config.toml
vocab_size = 18747
activation = "tanh_gelu"
rope_fraction = 1.0
qk_norm = false
init_std_up = 0.0173
init_std_down = 0.00306
lr_mult_qkv = 0.5
beta2 = 0.95
grad_clip = 1.0
decay_shape = "sqrt"
final_lr_fraction = 0.0
batch_tokens = 65536
Each number is 128 + 24 x the weight over its row's rms, rounded and kept within 0 to 255. Layers, rows and columns count from 0. Numbers have three digits each. The size before them is the row's rms in percent of the matrix's.

# up: layer 5 MLP up, 1280x320, rms 0.0669, rows 278-377, columns 192-255
# down: layer 5 MLP down (transposed), 1280x320, rms 0.061, rows 278-377, columns 192-255
up278 089:157139106108164158107086158161151139109135100099140116159128137149099107104116105126090120163153117137130125126131053090135125171103095131132124182127121109156090114139156115131121146075125136
down278 085:142129117117141138101106152145117131103145145105129126138134125124111135140138121107100112148136120126123155126110127089123141133117117142142157118117114107134111157129147151152122132153147137
up279 091:111132143146148183144099141186090138115153163102109158131070120174131154099162096110129102109111100104149110132131136107092137130152105106160096136089166116148132110174159172129119167168115118
down279 092:112161132124088184103114078109137118113157138145156139142149138157139089124118128124116141131119155127102161139100139158146128143180135115103105092114190140119146152104153140114151121101114139
up280 100:127155118060144170158099154135103142144115137107119148107133104143094108085175111104114104145135150092146116140106122079128124140119131147191124143136135099104131154135176127124100131140132168
down280 098:143140139071161140121119116170153139120129131104104133139108159103094137109135137138114116142162121101096122107153146086152109110091130103117130130159118138135108143115126133139157116116069075
up281 092:139119123138156107098118120144145110163136105093159098116117198149088147148131131128143118082160153122130135151168136141134176100150107164086164159110161117112129149116103133140110169097154114
down281 095:158166129153121124126125164131180151142134106130136098165096131132120118122143120150150160175140144128119112164134109133119116135143101148077106115109105146152116126138142147164083104096088150
up282 100:153092113153122120129110109139111119121150146172131080129129128120130129181114112122113067150133127126119169147138116135114124130168124129143115178155133143098108158121124132170129100138153144
down282 088:111128189162132119125128136098158135089111126109083153148130111136124156138110095124135095088145181134119151143102141176140167112125144116112162107139135163158094155102128150120087107120096112
up283 100:129128129139143167143156097159139113123143130149090138119155102111130093151129088109124158135130127116107124167131125110167118092103134164129175127154144125168106157141111129108097127128137136
down283 101:110138112143130155128111121136165072098167137115148155142129076135104103124134129143106203121085122143078103144143130136112080129143135112179108134075143151114085134110102148178149120104096059
up284 119:105107122115106141092142135124120153158118113101112144140140145141134119114183122116132109126096141142131126135094129111149139165119153106120127162095139103168105148158119120153129133113146126
down284 103:099147107134091159127193078132100133125130092133147170099158099123081098133165109107128139163147113111122108138150171137128147119111133127121110116143125110129103092147146161174129138086107137
up285 100:137093101092116110161128126134101114159102106087107081161099155117146131124108099102091122141125150115128112116172125127142122169108107163192103157157137126074114125120172127143139155130127170
down285 098:171131144118163125098090134092144187106155114128159104111126118134167129107141110104132124134145116163143101164133077129143112092135104107139180122165158154131159141137097119131128135137110173
up286 082:147134132137161120119122131131099132153130149164103153165114117151129117144131141115125122155124126142104115095159110132125069116153125111137125117104155160151119141156120116127109127059145144
down286 070:111140144106126136122093156148159094151148093090191127098131151105109096110130112166120123131136096154095133141127150125148169121109109117121138165111143119152110137128120147164112104145139094
up287 106:150167124112125106137143151123084109099139133096129177159108128085126132123158134122109117120128132130157164080122069146156112130114129091169124118142135130147140172120099070153133099162136145
down287 102:135134086125138118110140120144130143151137103117108166143144126098119154159140147088128097130145133124104127172132148096068128134172138143162134140118116151128118153151136161141126159169168097
up288 118:126098128113140142159101168146142125107156168154123147128084131133099171131125091072140121109080129146102150143110094133132110128125103130084155134126136095102099174153165112156186112163143162
down288 106:139154157101128136172134113149155130117113145102141113143099130123134125128078148127145145132063125173112125151128117136163090130128110105129126127110152121133103141134148182143133093144106106
up289 093:153145097157132159137108130125098112127104120140134125136123159135103113083144130105132117122113129135098141136180055151182156159101084140122113135138159102169101176140145091116150151101154169
down289 114:142141117149104128082103163154103129156144130122130107102097118127098124112137101114109160162092138147116090091141137130126131135166133136152145145125141132166133137123159146150161119181147167
up290 102:161139101134111169114119145126112158122146120126108142139090164112119111100115123102152121171138108139117142147133148134118140128078130114171072145170110135108143121136131092182128149181169126
down290 110:136048096137123135122135115076164087162109114146138118150140116148112099152145140127093159147111140135163128143121066165165158129093110145163157137105132128158156096162107133160109119109119162
up291 106:207147130094110094142087162129129134120148124114087102132109109100126138115142128128112109118097159125116109105146109116138168158118120114127079195110126129162113130127090106163094088138124152
down291 106:143161137114100135123159146116137116125150168120115089181121132134099126099135142120120146141148111134118100115140182106144169154145138145107115156156157137128120113130129126130144113095108141
up292 105:130134121190103114108160113091144140145150140140109114151107146134134115122151136081154112118112132156153132118105159096139120097109087166114137134088105154076125119121196086137142146112155151
down292 092:086123112087110164142165131159116159126128126139153104113145140107139115121165155111109133115089125118164127112115090122115118108158106099142124163117109124086093154126163061138168091119128113
up293 101:170125112135141143147045165120116139099151143125095155125109175134110146069128109104116133112147174155143183163118107117150105112111113147108086115108102052100095131138139118131150165139130108
down293 117:147095108097119162154085164167103099085087176131141138142148146096074155127128100132093140126144120134117150162106159131119141118125055113124104126123140079159127120093146163124118138149158109
up294 089:101149117172101143131156145114135157094113101144118120112139074114139145126140162096139157119122116191127129140154161150145157134138084128118170113155134108125133141153147126118127124167117150
down294 085:125155105123136128150137147149161104159139140129145119101093108123145118142189152125159124151117141125135130150097083122087136123159110117088135172100150159146135117128174087177094134165116124
up295 095:134147131128123151109106131135129147163157150109079134131130104160127157103106106076124087121107184104117117111146115140125133141140132111134161160115109138090110157159133135130143107127136143
down295 077:095073158116153144135121095153129142143150154133136132126120138148132108140145104112124104143081118159118152103115097134124122121150113116148118150113133112148122111175148111112054163087171178
up296 082:114129140122116184123116102131148152129149137113113195184101111105150118130120135098140125107079151133162128146158135121130126127156093132113141138128093140122073115249143113130099131096128113
down296 083:105126105125139077119111149091134102096125132156167080097108119136083125171140122169124147144148134127087130100089138104086117129102145105137126101096140096084183115086098118154145157158110108
up297 095:143144129115109117088120143102139102167134109110151159189114107102149107064133117088088108125117172156129108138153143130127095127113152140105132116149112152127064146164130128155129134148125115
down297 082:114151085083140105108177135123108108062137158135115096134116112147116142130143156095112172127106104155099118132138100168162152105105123115150125135118166145150099131148130080103143138112132095
up298 087:114133110118134156177126097138155130127122098112096137167114133093176134084152116123116110156092116124147096152201127108126117153143118135140128139100133154162119147181132165176103124099138158
down298 088:113162107107127189125142141155173105112147112079131110151134096148165118094132132119102114095110093100121097084079132138136175161137123146160150140093164107127131124089098150098092094135107096
up299 094:151125098130111154114091159127100128093118115130133134130116163144062121149133072085103113149140154127137127101130099097117142132141106172160095165125129124130079161155159139140149116133148151
down299 105:123119098100160157126086115113152121100149182107129139116113130133123111108106128097090132118131181147104126095101106160134120118107121141158123182171137129093116140126144100099126111095157135
up300 110:158130103139147128146087138168134119151165089141161115102117147114108179141164157092115123136144108129102128141141138119163138133126085114116108122111172095132156112136150147176092153140114141
down300 111:113155126138116111127157087088141133154104116154117112137099182112133129138124143131179121122124119124113116183139109154141121098149108098156144090074146101123094107122130137133135154123129106
up301 108:140113116136114151165070174142106141148133114135155084146106116121116142134119058112128123102147133132098116109132106108131148137135119117100140125119116151122121121129127122148154117108128123
down301 091:132146118153133129147127135115105137100097113146079099124145143134071128113138135127131134145142116148159107144143131132128098114110128114145108154126134171126143116125110118167124170137138122
up302 088:127165111144115121131153118134134122104095181126114124136113094108153121131117136127119128099148108191130108144133115087137130093146132133102150115138153109152150172107114142151108119145159116
down302 072:142096094114080090143112120134118116116137140163158144121121107118124088113117153106136149122146128117113135102146133100093114191134125139095139095136130136134155142073099148138058132150105130
up303 096:130138131102124145092138105148127132144091115093149136141115133135125111106137082102082084103137138118081152094170126121100132129098125135129142129115138153119087163159123120101102130074126155
down303 098:146120080176161108109103131150126102108157109147150157157125154119135137137128168139128138152115171103135123082107123120145132100110119135112136133112161120123136076083063153134177133141129110
up304 097:138113103127080150160072190174116104142122102141146140140104106130086138106147122074107110137102133138147151124149153129147159146154069144129101133135138083137122137140151112170135181123173171
down304 124:163160117131116140142137113138125107119162159139156134127154089123146134141111116154142147156121154140123177146097097122155116125149121112150174160119151100149137137129138170127132148106150170
up305 103:133106106118122126147052134127132145132199119129142128116134132165106115118147123121103097129117121117145096132114108139121142140092111128188108128137102104074162109147109113155119127141156167
down305 101:111135139097129105145103092147084098128160091136130126117137123171103143124129139145105124141161135155096125176145130165152145129141161115133075128138121083142093148125124153152114081106167116
up306 114:175136112181091132171142150163135120152128127154111173191118132108122137092153088141125084102100118135104164180138142098136100117094117122149108130115125161118108124130150096151135129130140136
down306 099:129080085107169127080170114093116130143098136128177149120153111118137114126131147137150160123142149097092087107100111129137149107130115119161101100120116136148122097155101119121126127150102112
up307 111:130138108105123136145113112170111145094121162103154131111106090111064136131149108040113137166095146121096150095101126138122178127135141132099112157145150103185131147133143110129152147132124139
down307 112:138118162146107146093118060129123106111112138106114130160126097155144125107126109103142106112091156150124141105130129158123150164136103127106147128136094103138118131110159128108144147136095141
up308 123:157113117144065135122120169194066129135161124115145095136104175092127129105155118100121107125125116113123151146166133118147113162105105132120089191104151122147079124133137051182148131135178115
down308 137:080120111126151142135129176139119158161126087126113143114153129101073148095191140125111094158150144130114128129136107167142084140165156107142113112136133140103122151161099122134140132109128130
up309 106:142084141121109143134092159159118118099104132117163138138138131126148123153128102134112107130110172127136110178150120075177116148098108143154161142097135127112134142140140158107107121112138113
down309 110:127092175102152128128139120141119111152123147142105108123098113150164125117102127141157144107127079147116075137123117117141176106135123089134137182173125085141111130091106107056138082133181103
up310 108:112127125116115142123132104162113159142106147134071118130137106103136115159117144092130133133085149109119164139124148090149149137132122157110175130154149134184134121137136110142153181141116088
down310 093:123119144081085146133086189130120189109156132155140110144135088139148155154117148120092149176167123124127115167120124126131162118097109086117133122152133164113094107144141139139150149130100113
up311 094:148107143108129119161114139125115120104170124094103119117150148121123149121154121114133046109139127174140140102182143054111149119128150122173139124089123117116132148160148130121110106113149135
down311 095:151137057141138102142113158073103106142158148126113079119128134141154141172144127114150153135146125111145124127110136141149128146139126100144166144111072096108159145159148129141120113157139160
up312 117:174092111164154133138136138147099127130148137146112129115098111119091160107136113104133104105125147119121159169126125108127139121115100153112142133173118111160127132144146080154134114164144171
down312 099:148120138164154136147102116111115117109095129137100133112112140094156139098125154150127148143122112106097140126147127162171146098095134102121198108167069134134133150137142095128121122095109082
up313 074:156099102139102131089105149174151127136158146112138102134148137099096110141122097090115125126149143106122128201106117114166102110143112152198137153136116115087122162139111125133145116146166136
down313 071:119134058150121128064137129151123153128134130109122087111155130143115115123138129089128100089142150122110117153128145123160133090131079152160152126120120074109124157141120126139144116137166124
up314 085:125110107107127160147095124130127111110143179109129142145133118113110156080118138129089156142076130098139174147125105095126173123150117134123132154174115124165083133123145094150149130137156152
down314 085:122077082114129128082138115156160116135133158142133104143150101145088111114159131112119143124113116073123150134144117136129118122153150174131133145159141094134119151137120141144162150152141146
up315 111:133144082124120118119115113136081118115121134112112096113114168086140123126154112136114149156171127091126180091117102137127175127088109153111084168143132117127138155125140108162125102150123148
down315 107:101129134117134154099101153145108111087123188080085127092148131140124151115120136111127136132115160113123134116145158155139138118135135145135085118130153081097050119152107108156116105118123140
up316 087:136092116157130170113139113145193145169115098107120109136115143110101118106095125144100075102115118165146102124150164114156157146137101141160112154150086078118180131171158100109122128124094117
down316 068:132130143129134122115101141117140136115153124119137155073140121149107095141127120137116129124173133143095154181104160192098108083133162143155117119075083111131158085186132132087084100124177137
up317 101:135125132126092137140103131160110121192127121120100160142118171130108076145124117122059079078113143100158114158111132113133125126149113108155084159101136147110079136118116129150125136150134114
down317 103:120163138114140108108192127108122083113126138137123100076058168130106103132085162117171118146136143163123124128114069148077185110078107109132146087111130138169115165101121113124163097162146098
up318 106:136126118152124130125133134137140108115113124167105129137090128131114063082122113125142084128107093112149168111088105105148107167091121155113098102152109140182072128127122115135122137104118127
down318 086:150093094121129126174153076125162146108135105126110142143128142127120084143096120086139114085133107150093191122143098176148148131143126149075133124123078154100107127121113118142093079126138149
up319 098:142157122091138121150097135129112105164134153130153081141124132077115145153105126093096147143110141107111143137111108080122120147138131140152146145142151123133138136125159116183123128138143124
down319 096:095185127098141085118121114150180132128122142089143112161160089130147124110132117177161130138122113165147166137141123129169090144134119073122119157108114134125087165103165111129150145114141133
up320 079:103119113178106158107113134158115151142125126121159146115117133069115124121112103074101164116142120081122181147151116111167138112141112165135112149116144110127120142123099154150136150173112120
down320 084:108151080136087172104094125124096135124120142159151098108124142150118118112125106064127159141114135087125139126147145140149104101130100102136125136098116120147158149174165145172111144178151143
up321 117:173158114129115125088118106106128136142159168174081141145135085096104119096122144102123114108093133139110146118093076120205100078123122157140149146099127102170095120141137116147115099075178137
down321 108:116172124113140120129115113079092142159112147104099136110130106093154128128136132124176115154114176140088095145096104087139137128157125087143094146207107090121107149121145161121126122116153185
up322 111:177130118142106117081121148126137139138138110122123126141079116089139149137142123133123126170129118116130096118109103097140124136132089154151108171129099075131113125120129119107137122101135143
down322 099:108141066102126124105135137168127082106146120118166089124176117110107121110067112149135160111125139107102126120068113088085102135143148127162152122167145115113125133075145156183114160146121092
up323 079:081130097145113138135095158146120125125108152116165120109139139191130119154127122102112151123115143086139127148101127119162182098155096128104111143138140136102104162123142115147129168156150080
down323 078:084075132118108124107093186142104107129138149124126130121138145180128109133113143096114131115123116096137136140141113118163173104125101130157164127126151121132090142110136147142132124133151149
up324 067:123101094148098153055091122138120091152145163144134129118155105139097127136131125064129079098142138157116096137126126114153154114139096141134137132119104071131131147143112144115141142159175098
down324 066:104116055141084163056124141133103147107128150143146109111145114152125113136134130097131091117133144139110117144148122115176136102141075136127124122099112078108137161128106147138155161148157116
up325 101:091121128112091129103132122104125117148120117102124086151096152149123137131135135114114180134126154122148101154150125129134166164123106172187144133134113138141116154122140110101155179124117138
down325 089:131124162137111112135105126099139104141180117133163128137121129116115133114118106120149110106111126144138107149139129130114147112145127139147173175143100125104123122154098096150138131124146180
up326 096:109128093118085141128109151145171131140122171135133136144120153133104097122121057118095144123116138134144113176152144121154173131108104144133107178136093122107097135133138134142165167107136131
down326 106:138131094142123149173133156126094153083129128141141111153138142086128134150164116109109085174129137150116116142087151108158089150103081116113145150158134133098162112157173105116114144125105110
up327 097:158142090138121150126128127123109130143162162139150088128102124107108156119153131112104099139160158146093104093148140126158127133145092114169141156103141101117109155168147093150142177145134125
down327 113:110105114161143146132127134107114096148124118145075114151134144154125140096104132133122174130137129123131134121141105154114133126106106121185128100146114158136120103109125114147127141125108157
up328 106:142179125131132161128107128131164127133125123131115093147087130125134119113126097087127147186149112165154159145117129118146148139041114164140157116145093120126099127123185100120176168126134156
down328 099:137127110078150085124122114142146118139085157145133136170135163161128084127085146150120126133138113131145132158145113161116134138122128139118112126147089103117124181110149131142111103118169113
up329 104:109150110094133155139088122154104110126107088112128142118139134120083152112131121089123152116119170142137109141079143123126121095116099144142097140149142089122121135130170124128191124074133140
down329 106:086186063127111121138125151143096145087125148093142142126112117134128173158155123139116146128140095137114165114113152129147088107112099183114126131123141152126136148124094079122167106132138140
up330 098:144142110104136147126135133109140155114113150162127098145158084154105124096128132129120148150132150144135119125150105137134137190155116092117157146097117123184134136138124130137133133128134114
down330 086:096116117131137122127097129175133162114127119128140142152102129137090127172156121089139104096151170099099155152154127153125107143113127140098100149172123152114171125116155175136117111152122189
up331 092:108125111114110131084130113120141133136143147166126100147138118084119158152149147136132155105101158165151115148153152087145129125155127144125160154111096139118110123162130144139133140130129095
down331 093:126126095160150175138130075171102167109102121158114152141136120143129122112124124155160128097105144096105125147091117105126160109167138118116140165132149134096142102155145093165134113102154123
up332 091:099123118176124125126130136115111141148096151148173130159107132131122110128105117101115131162129126132086099122107133137141152113083130162166140136131113121095114146125122056151111196137166131
down332 083:137178095123117123115154096136148146127155138115116113109062140119130125160169149108146132116112154123173127119159137109098152127133131122103093152101136135170123134105134154091121124098097153
up333 097:143130081165132162088112127117107137105157137129102115124162165119125127120147103106122108157161141171133145116166096141132128152111096136105113199127094109118139118139137142146172147134133169
down333 127:153142081128082145103110129125138129118148129172133127145133169143132086102112134112121118141111101161156123183165110121156173118207101140110090136094111096144137105178112118140151135115130121
up334 100:171146132143104147098139157170142119146133096073110111191105139134146098063168083133072126181080115104181120112128102126117120162115114146141111119134162106127146134146135128144162129102098158
down334 088:137127112161090197103130128134153087129148110113135114122121110114127112106141152151129132158107098138161135132112128143114117188155133111080123138104165125105142146159136163112152099124122117
up335 107:156095111102126155136144123153120116118142111158123139107141149154112153132146112088137106136133114137115175109151105131183162134137103166167128152124118116143152139141146115135148170147151165
down335 096:148109160149126147113143137165112101129109111174153152125123128124144118103140159158159188142128118140127116122122104156177147143135114113145147124102130105127137156138140123133131098144150135
up336 104:111136088127138131107152123106132126131124142155177157119122099134075138162134121144118160138113117120105118153125149111146128128134095168151130144153099084169124134129122138099126145103162144
down336 107:107173113112122102127147115122110086101135152140135139123126117129151122181131117142132137117139076146131154124154186166106103087107080177146110161122138111134093171084102139097115104131135102
up337 097:153103095102083123119138131138151107110139116146107107149086131130148095126192144157094121136132085122163153152120128127145109155106123134151109154088137098109136133135116157149116110108153176
down337 107:116154146157132106117093074132130095142145121113129150109140143104119117160098108125152145109119138099121091120132152165094100126128159097127157087156104168165118114144087107136118155160156102
up338 092:145139113196122140141153121113166120167128139170106103118083109128093095135124115105095132117148112121124130103138116154175153071107098156187105124142108088130112168157112095119175160109119149
down338 083:148094115123118125087093112079101147136145135083176115085151154102119100113165178124135136078099109101123129138120154122148140153141137100106126089102120101106199084129119123103145098135131130
up339 100:137133124177151184110136168149078121084145156149113136109133093151145164112128129106148110111119149131130109108126127130136134102128097129150128117100155122108086180146102099106121122145138098
down339 093:116115157170100165138139091119130154125135122165131112139096098166158141147152129111108134139095148133111124134130104135117112105123153122139115142111142163129137122166128123184147170161099137
up340 085:138145104142093117112115165126121148103119158165165118120119159135111147147108086152127168119089096116095133126091117095139122079068103111088118146070130110127129117119107112212157083146087115
down340 070:094091077099087109133156130136164152159112118131127164110139116117147123105155132152132121122127138137139118115152155112160136135110126133135127064149081151105134095149117101136120104164164119
up341 098:149134100151105118105131124111095112128145145134138138150145155064128128126142122129131123137133146100102113208135132115138117120111100191148190127188108123151138131142097090142138150147167163
down341 092:100127105163080127161156144160132099128117141107162140092072113140096126174140062116152130135117119152144123101131109156129089143164120129112126139133123118147135148150142110166114101137083150
up342 112:156167120130116162111086154137139162128144132114109152149078158139096101088138116076125122135119125092176137148104079103141125090083094131161122145110122096116120117147166081129142149146123144
down342 133:096075122107170112141140172125145130087115127119144127128144122086118152081132110135122154099114126128129171155130134115125118132102087118157138129146132131120150175125116107105114118092118083
up343 107:141092127094139135164112201153093125109115135168114140164104107118121158116150142106100093113104133148163115110152140111162168146127080145129113160146145130145070112154201106123140107111105143
down343 111:155099154126112132158132130153148092159130095135148104141117154121122130105153136120159148113136063103121136129134136099123138154110150161136125093159139145141097121118159095150131144130120119
up344 106:154113115140113117137075109118093122168155085118121144147130153096148098132116111098129128112134127151155099087147099146127115104121141141163129156136150076116148150122118106151132129143194145
down344 108:126153178149163141158133117117132153124108121125137145116123110109140166132133131085129158135099173134091104122113170147088093105140163130194141118168159107154104104152149126151133148148077123
up345 126:117106097137109149135111176115104129108133143113121140177139154152126099087156094151104079105111113148146131159173067104118149116125124125159074117092130128178060129182134089152141156127131131
down345 138:103119106146126106058117186124073106130120131154151162138126169168126106108139127088135118149101108156102150136148051107126162091136079150168077125137138142158131137128171145170119118147124118
up346 086:101097094181082135082121152127097103123122136169127097134138139104125122160127098129091117173133139103107141171143154113145163148122111168161117143132121101164115145133121120158142152111169167
down346 086:144105113145097131080136178109095121127170115158159123140131153126107107112088105137118146139122129119150123136153117138155159123121112146186109121124113117164156145167144168183160160145107097
up347 098:093109130153136132069135124137120141129123089132121124152155137103152150117132110110124132130121134094081130102157134126135164119125102153107178132164122149149142141143159128128132114100128142
down347 102:163129160147166145115094114130134125129133117133156120137090087122115151101123086081120142125165100140179151143160177124134099123132124097143137141142088130125091083166207185122150108089114137
up348 106:149151128130100153128151126123122153135132157178105147166099114107122173093167135114116109124109130165110155120149123120169138105164090120129091109104124137144056141170140100166158122118132133
down348 102:097120130140138150151186147148142130171114132128155134081086129088140113139111131136137125115088085140121157114148066143157102137108133132135151118116134150148124132131129084154141168129147131
up349 101:143109135119087130100154109136152141112146168156141104121129110110133131133134139089156135136099124076076145131161129104125109126143135164096154128166124076106128175151135138164121108131152147
down349 097:114142128097147129138108133137149123149133147114106123145167101109123124161146115131124144139112080133128133107144115110133096117135104139159134160106114103120085119108128136184111085103091187
up350 091:109143146113128131124102110136113158155170114158150154111129136133101128121151118062130143136142124061093123085125163127105109104146117128154080132119155112112126121156147151143144143098104146
down350 088:130157102143141102142157155140143146119154117135140149097134110133151126122135120121126121086107165123148132099117116147176120091128116130113150124124120180138173110120127122094127099130142081
up351 091:082160092110113161081113145135180136120131107133220161116099117163096130128171135131110161114095143122124155180103128164147086106097120191178126143124136117123126149127078143157142149110100117
down351 064:148111118121135136166147117153094178086168148171086132139118123087156140078152152122118152126149125140143118095159131097112129153110130156104071120110135148088185127130153134166107096128092154
up352 092:113140076142128130119142146149075124141129119125092113141130178163112183144120165115110096158085139162092123137113119109155159111144114110132138131072141116133135171142153127145134175125154132
down352 087:117089095111091110086112136113077146133134117135151113167124136134111147103089140111126119147124152112142125106164118108151168102138161120143144093118130147137163144150114125184141100168142132
up353 106:154114122165113122135121137135102106114149111134139123118125113150124118138135116129114087104141112094138148133163108098116125106090076140141078153087146132141084146125131115097175128095164101
down353 101:187133168154115092149106111100124085101119137128144104100157167091141055132115148154136139131151144107111142137144126179106133132143163178137136122094172124140159139140102153126166064127123116
up354 089:109160080214115178108123168133120134118154143117109115167113156135125118126132076111117110160144092133084138148156112114143134120089113112116106102103113117133124139151186127152154179109142152
down354 111:132081049162139178138126131132123109123124108147139091138104130114108145076101083140142122182127093148083114137142086102136150127133125140124102163131121133146146141147197139175110150141092103
up355 101:114154116161114140131069143144125103145202076125147135157120147154101108130138111089093095147175147141114150091128127117120126179099125103107090122148158142153150119138131129157132126129142163
down355 090:064135135107179147160152091102130155113117158128167113104148145136178131112162122127179164121116138132164124144120151150127124102122112124172116115148133114133135098147142114107097159101122135
up356 092:112114126142134172124140112184148114170111111146101153111066129130134072120158095084125141115185105115104153149117136141144162163112094146131133167142179132138128151138136114114116152096166162
down356 092:114119164113114114084112152108115156080129152161166184138142131124102151101127161173133159136129136107168099103133126115095132120144133141150156072111168137125123108070101162120111114144109078
up357 104:124119123118156170167087145125154122091127084126107143095133128130095150112166106121101122183153114150130098108157169113100175175091111111117102171093144106123141143145152163140151126142138164
down357 105:113150097103094141110109160172173098110135110133113133158148083078139155117134098129135130158118141116124117099146150081114104145089147129132127159137146133119108130145110156131152173166151164
up358 106:098161128173097136071168125149103138178176120164137143148132118096146100123153118101132140150104164126104144120147085102142118151140128125106125153097150106180090165120084124129110135113125110
down358 105:123159107100130154107116156151172109129163175130140141127137132120107192148135149134145135149145103154204156122109133096167086108107124131133124154120119099086136099143132119153128127128085173
up359 098:155181138107097164114113111116123166125175165143132151159125112085138131142115143103135134110126098115147114135193128135159127104133118129146113141128126096139110130145148132173155194165129127
down359 094:137121099154123163127127143143144140157126132142158102124105114163127128129130152114147116098106123112111132152167110105073118151130071137117145148099109123082125112198151089113167162159143114
up360 099:128150105128058136112144126141106110144127119117165158137101158143124100094196135129084089155131122113132137088100141123146106155118129152124108111129136096110121140124125111132146143090114172
down360 100:118111103167096107127102166090146093107094156126166155155114119116124108138120112108101120096083149154135089136141121155141084081154151140145129117125153191137150147136117142146093133184161116
up361 112:195140111136106180123114125124139157152147088099110107120140151137134114086168148106114105162160155182123135103113153119142166153106115125127114124136097122127108100149124128124170132087116131
down361 112:144151167107109125066136119151137147126127105132165133167090152126146110137144119159130113140132189132116159122113111130088144119179109095136105114123085115136149099144117114147159143159125131
up362 109:142099131111118124103105137169170130163162118105105122140109129107111102139143124105149087117112154125103175161155111129140151113129121182150119195163144128114060127126129089132088123112158148
down362 105:104119145169115120105140129120066134149117178102136146154137141138157153138117091144127132131116156155134110174140155139128152115164144134149166144134126146131112162132122099114118158104173140
up363 090:098130113137141160125137109159166103156120097131119067136096135136133083144161094104121135148126132122097166131136076120156123171110113113132146124105161124154136131132139135117128162086153167
down363 092:171118146085157131126109164123132123110175112123115156178107173140089107162101130107128138119099147126143121113122129113097094115109130153117078159147124111105140143109146135123132107149136064
up364 098:132147123129119121090134153114161136115155099127144148072119129123094115121113096122127152125115126080136129160127141110128143127099138148071094136099137131125112152130119146151096116169127112
down364 081:160127156132193111121091101113114132131143112082123097117143106115105111110156132130173118113115096135125123095120104121088136115154113120125124088106136188143141109098116113163170129137107129
up365 102:151180121147081145091135151146114115093163132136112121149108152143137119142112093102137106169129124122120131134112122065141128126118116155144140145119092112132060128157119140100206165102120133
down365 130:132154115101111121132130143163103107100157151149114105131106161147120109074159113106158092125115137144135136150137093141113164120151119136120139150141131097131160126112146089166123110139108146
up366 095:123150102158079109132123182096144120087161154160103079117156162086117159141128140127127095136137131166139127163152123136137139112076095125116112130111110117099110128139089130128138135173183127
down366 088:084123128124155147111121173177140116125102133122154136162112140150112126149099137117163157122139144140154148142137129130104140157164098141144098153169174107148103117098110121121141139156083114
up367 099:114201113115128167112126120130139138133115105091091109148117119108100129074128131064109099112145130135124119102115139129124167110083144123075115114136122135172098126138126107131148100125123158
down367 088:109145163117112136143158110140125151113139104161107157142110129167130169113164132122151151159130126094123106121096123154091116190141087098153112131116117102156142122132128142112140161120151116
up368 091:132130101100112131126067131142133137143129068105132136127099130075088127116112138105132127145101170121164131149146128088129155102103094118115114185093119078156139161121118141143180128138136126
down368 106:088114090172109115126086144134151112144096126113158124124118098144102118100120126126115089128127076135111111163115098105132082090141138147141149132143166113121158114072128101163122106113118138
up369 103:080100116108123110153145133151155118119158135125111111133135104143133150126102104128121124129098145100086169120142159049136132133106097150117158131150099129122096136136171125115124116099147125
down369 092:089109126145104127132154168114094127171111130096161153158128142139135099142154136127152145135156110118124136165146126153127123116110107124134134082111136143126130151144128132185119118134127107
up370 095:128102066130106138128111154161099146151096128107139155171081094131151130142132140166140127095082136141134105155156124113137127136168122119142066138100083120057127156126103159145120184118120088
down370 086:128085101105127108122104136127163149109153100117147113136114122116111123134106171125152150137114123113106133123171135133114116139102121128123140105130127102162174129131092137166109107119086093
up371 109:149106070155129154128100138159131142115178132098097107171156144111137135120175099123077128173142121117156154135144123107135157140120087138159071162077127128136111135129131152126164106153124176
down371 108:146128135162077140128109127138116127097095136143142125120135169124077144160088184102148113109119117154125174142134161148113116138114133129150129068124129109136071122131159107122126097124107168
up372 111:157157101160134144064109143114123130095148153097132132159102123095116160106141155097163111126141156109118146160135107143161155136098125115094136133105116070153108139167144113132118126115145123
down372 103:129141159139156153115129130147125126096128170169119157147094139127137143098123164144150102101143152107142133093079177152121125153171116140124066118168076170129136121102086112131133111154164125
up373 094:128104132111123114139096144131110130169149092128108148115117164053117144121096125070133114138082110126157143127132135155144137153164110149121078130162109098148112144121156125138142150157128111
down373 089:136129113117194109120143122105172145118156105141140164101176147149091110123180147116139082081155135098128141143089134125130169104112110130111105127126106141065197161137132098111131145136133088
up374 099:123159108148102128119131151152149151139103102143178132119081118084142100148098052139146135120116113126098140130127105101153121138105134123151147138143145122169137145135110147118134141115150128
down374 084:162108167111127144148153136101138159136153134169126103177135129122105140112155090154186150121114117137133117104122105133070144166138114141140143100139153147134118129091144119137183099112138122
up375 092:130139107140082139138137145140091131118110161137136145174094137157151118141116084115077109149122114116106146134134107107162165151152115127106118132099140145161128137131143130163103122133138143
down375 097:091127043140081112077153122106102101139155129117136135141142148074087156142108108150117123130141135124153130104123135112145132137119136146123127139163123107141138157168108132156124137123149126
up376 102:115107111074118115122171109124140129191127167151122109121131109149098164137145146102117134117104157133091144147148113126140156119133109141141135147122121139107121145156133093167112135136146115
down376 112:116135101096111093136127132090100119168149168147140125106141107116097123094147126135122130108066166147120167080127118154130145142165097131128130154153158073143152155089131108117129138153159144
up377 104:128157123145116146141118116113103113124179110167166084143116124108127133149113129079104115139125121135106127139127110096138108124141135151117137146133155136177120128151146098132128155070149128
down377 102:144113127132174121121158120096136122136131158143131112177140142168146092177121128130170104107156172099122133141111153132114159105107078179147066145116165096136136116110141177096139158135085129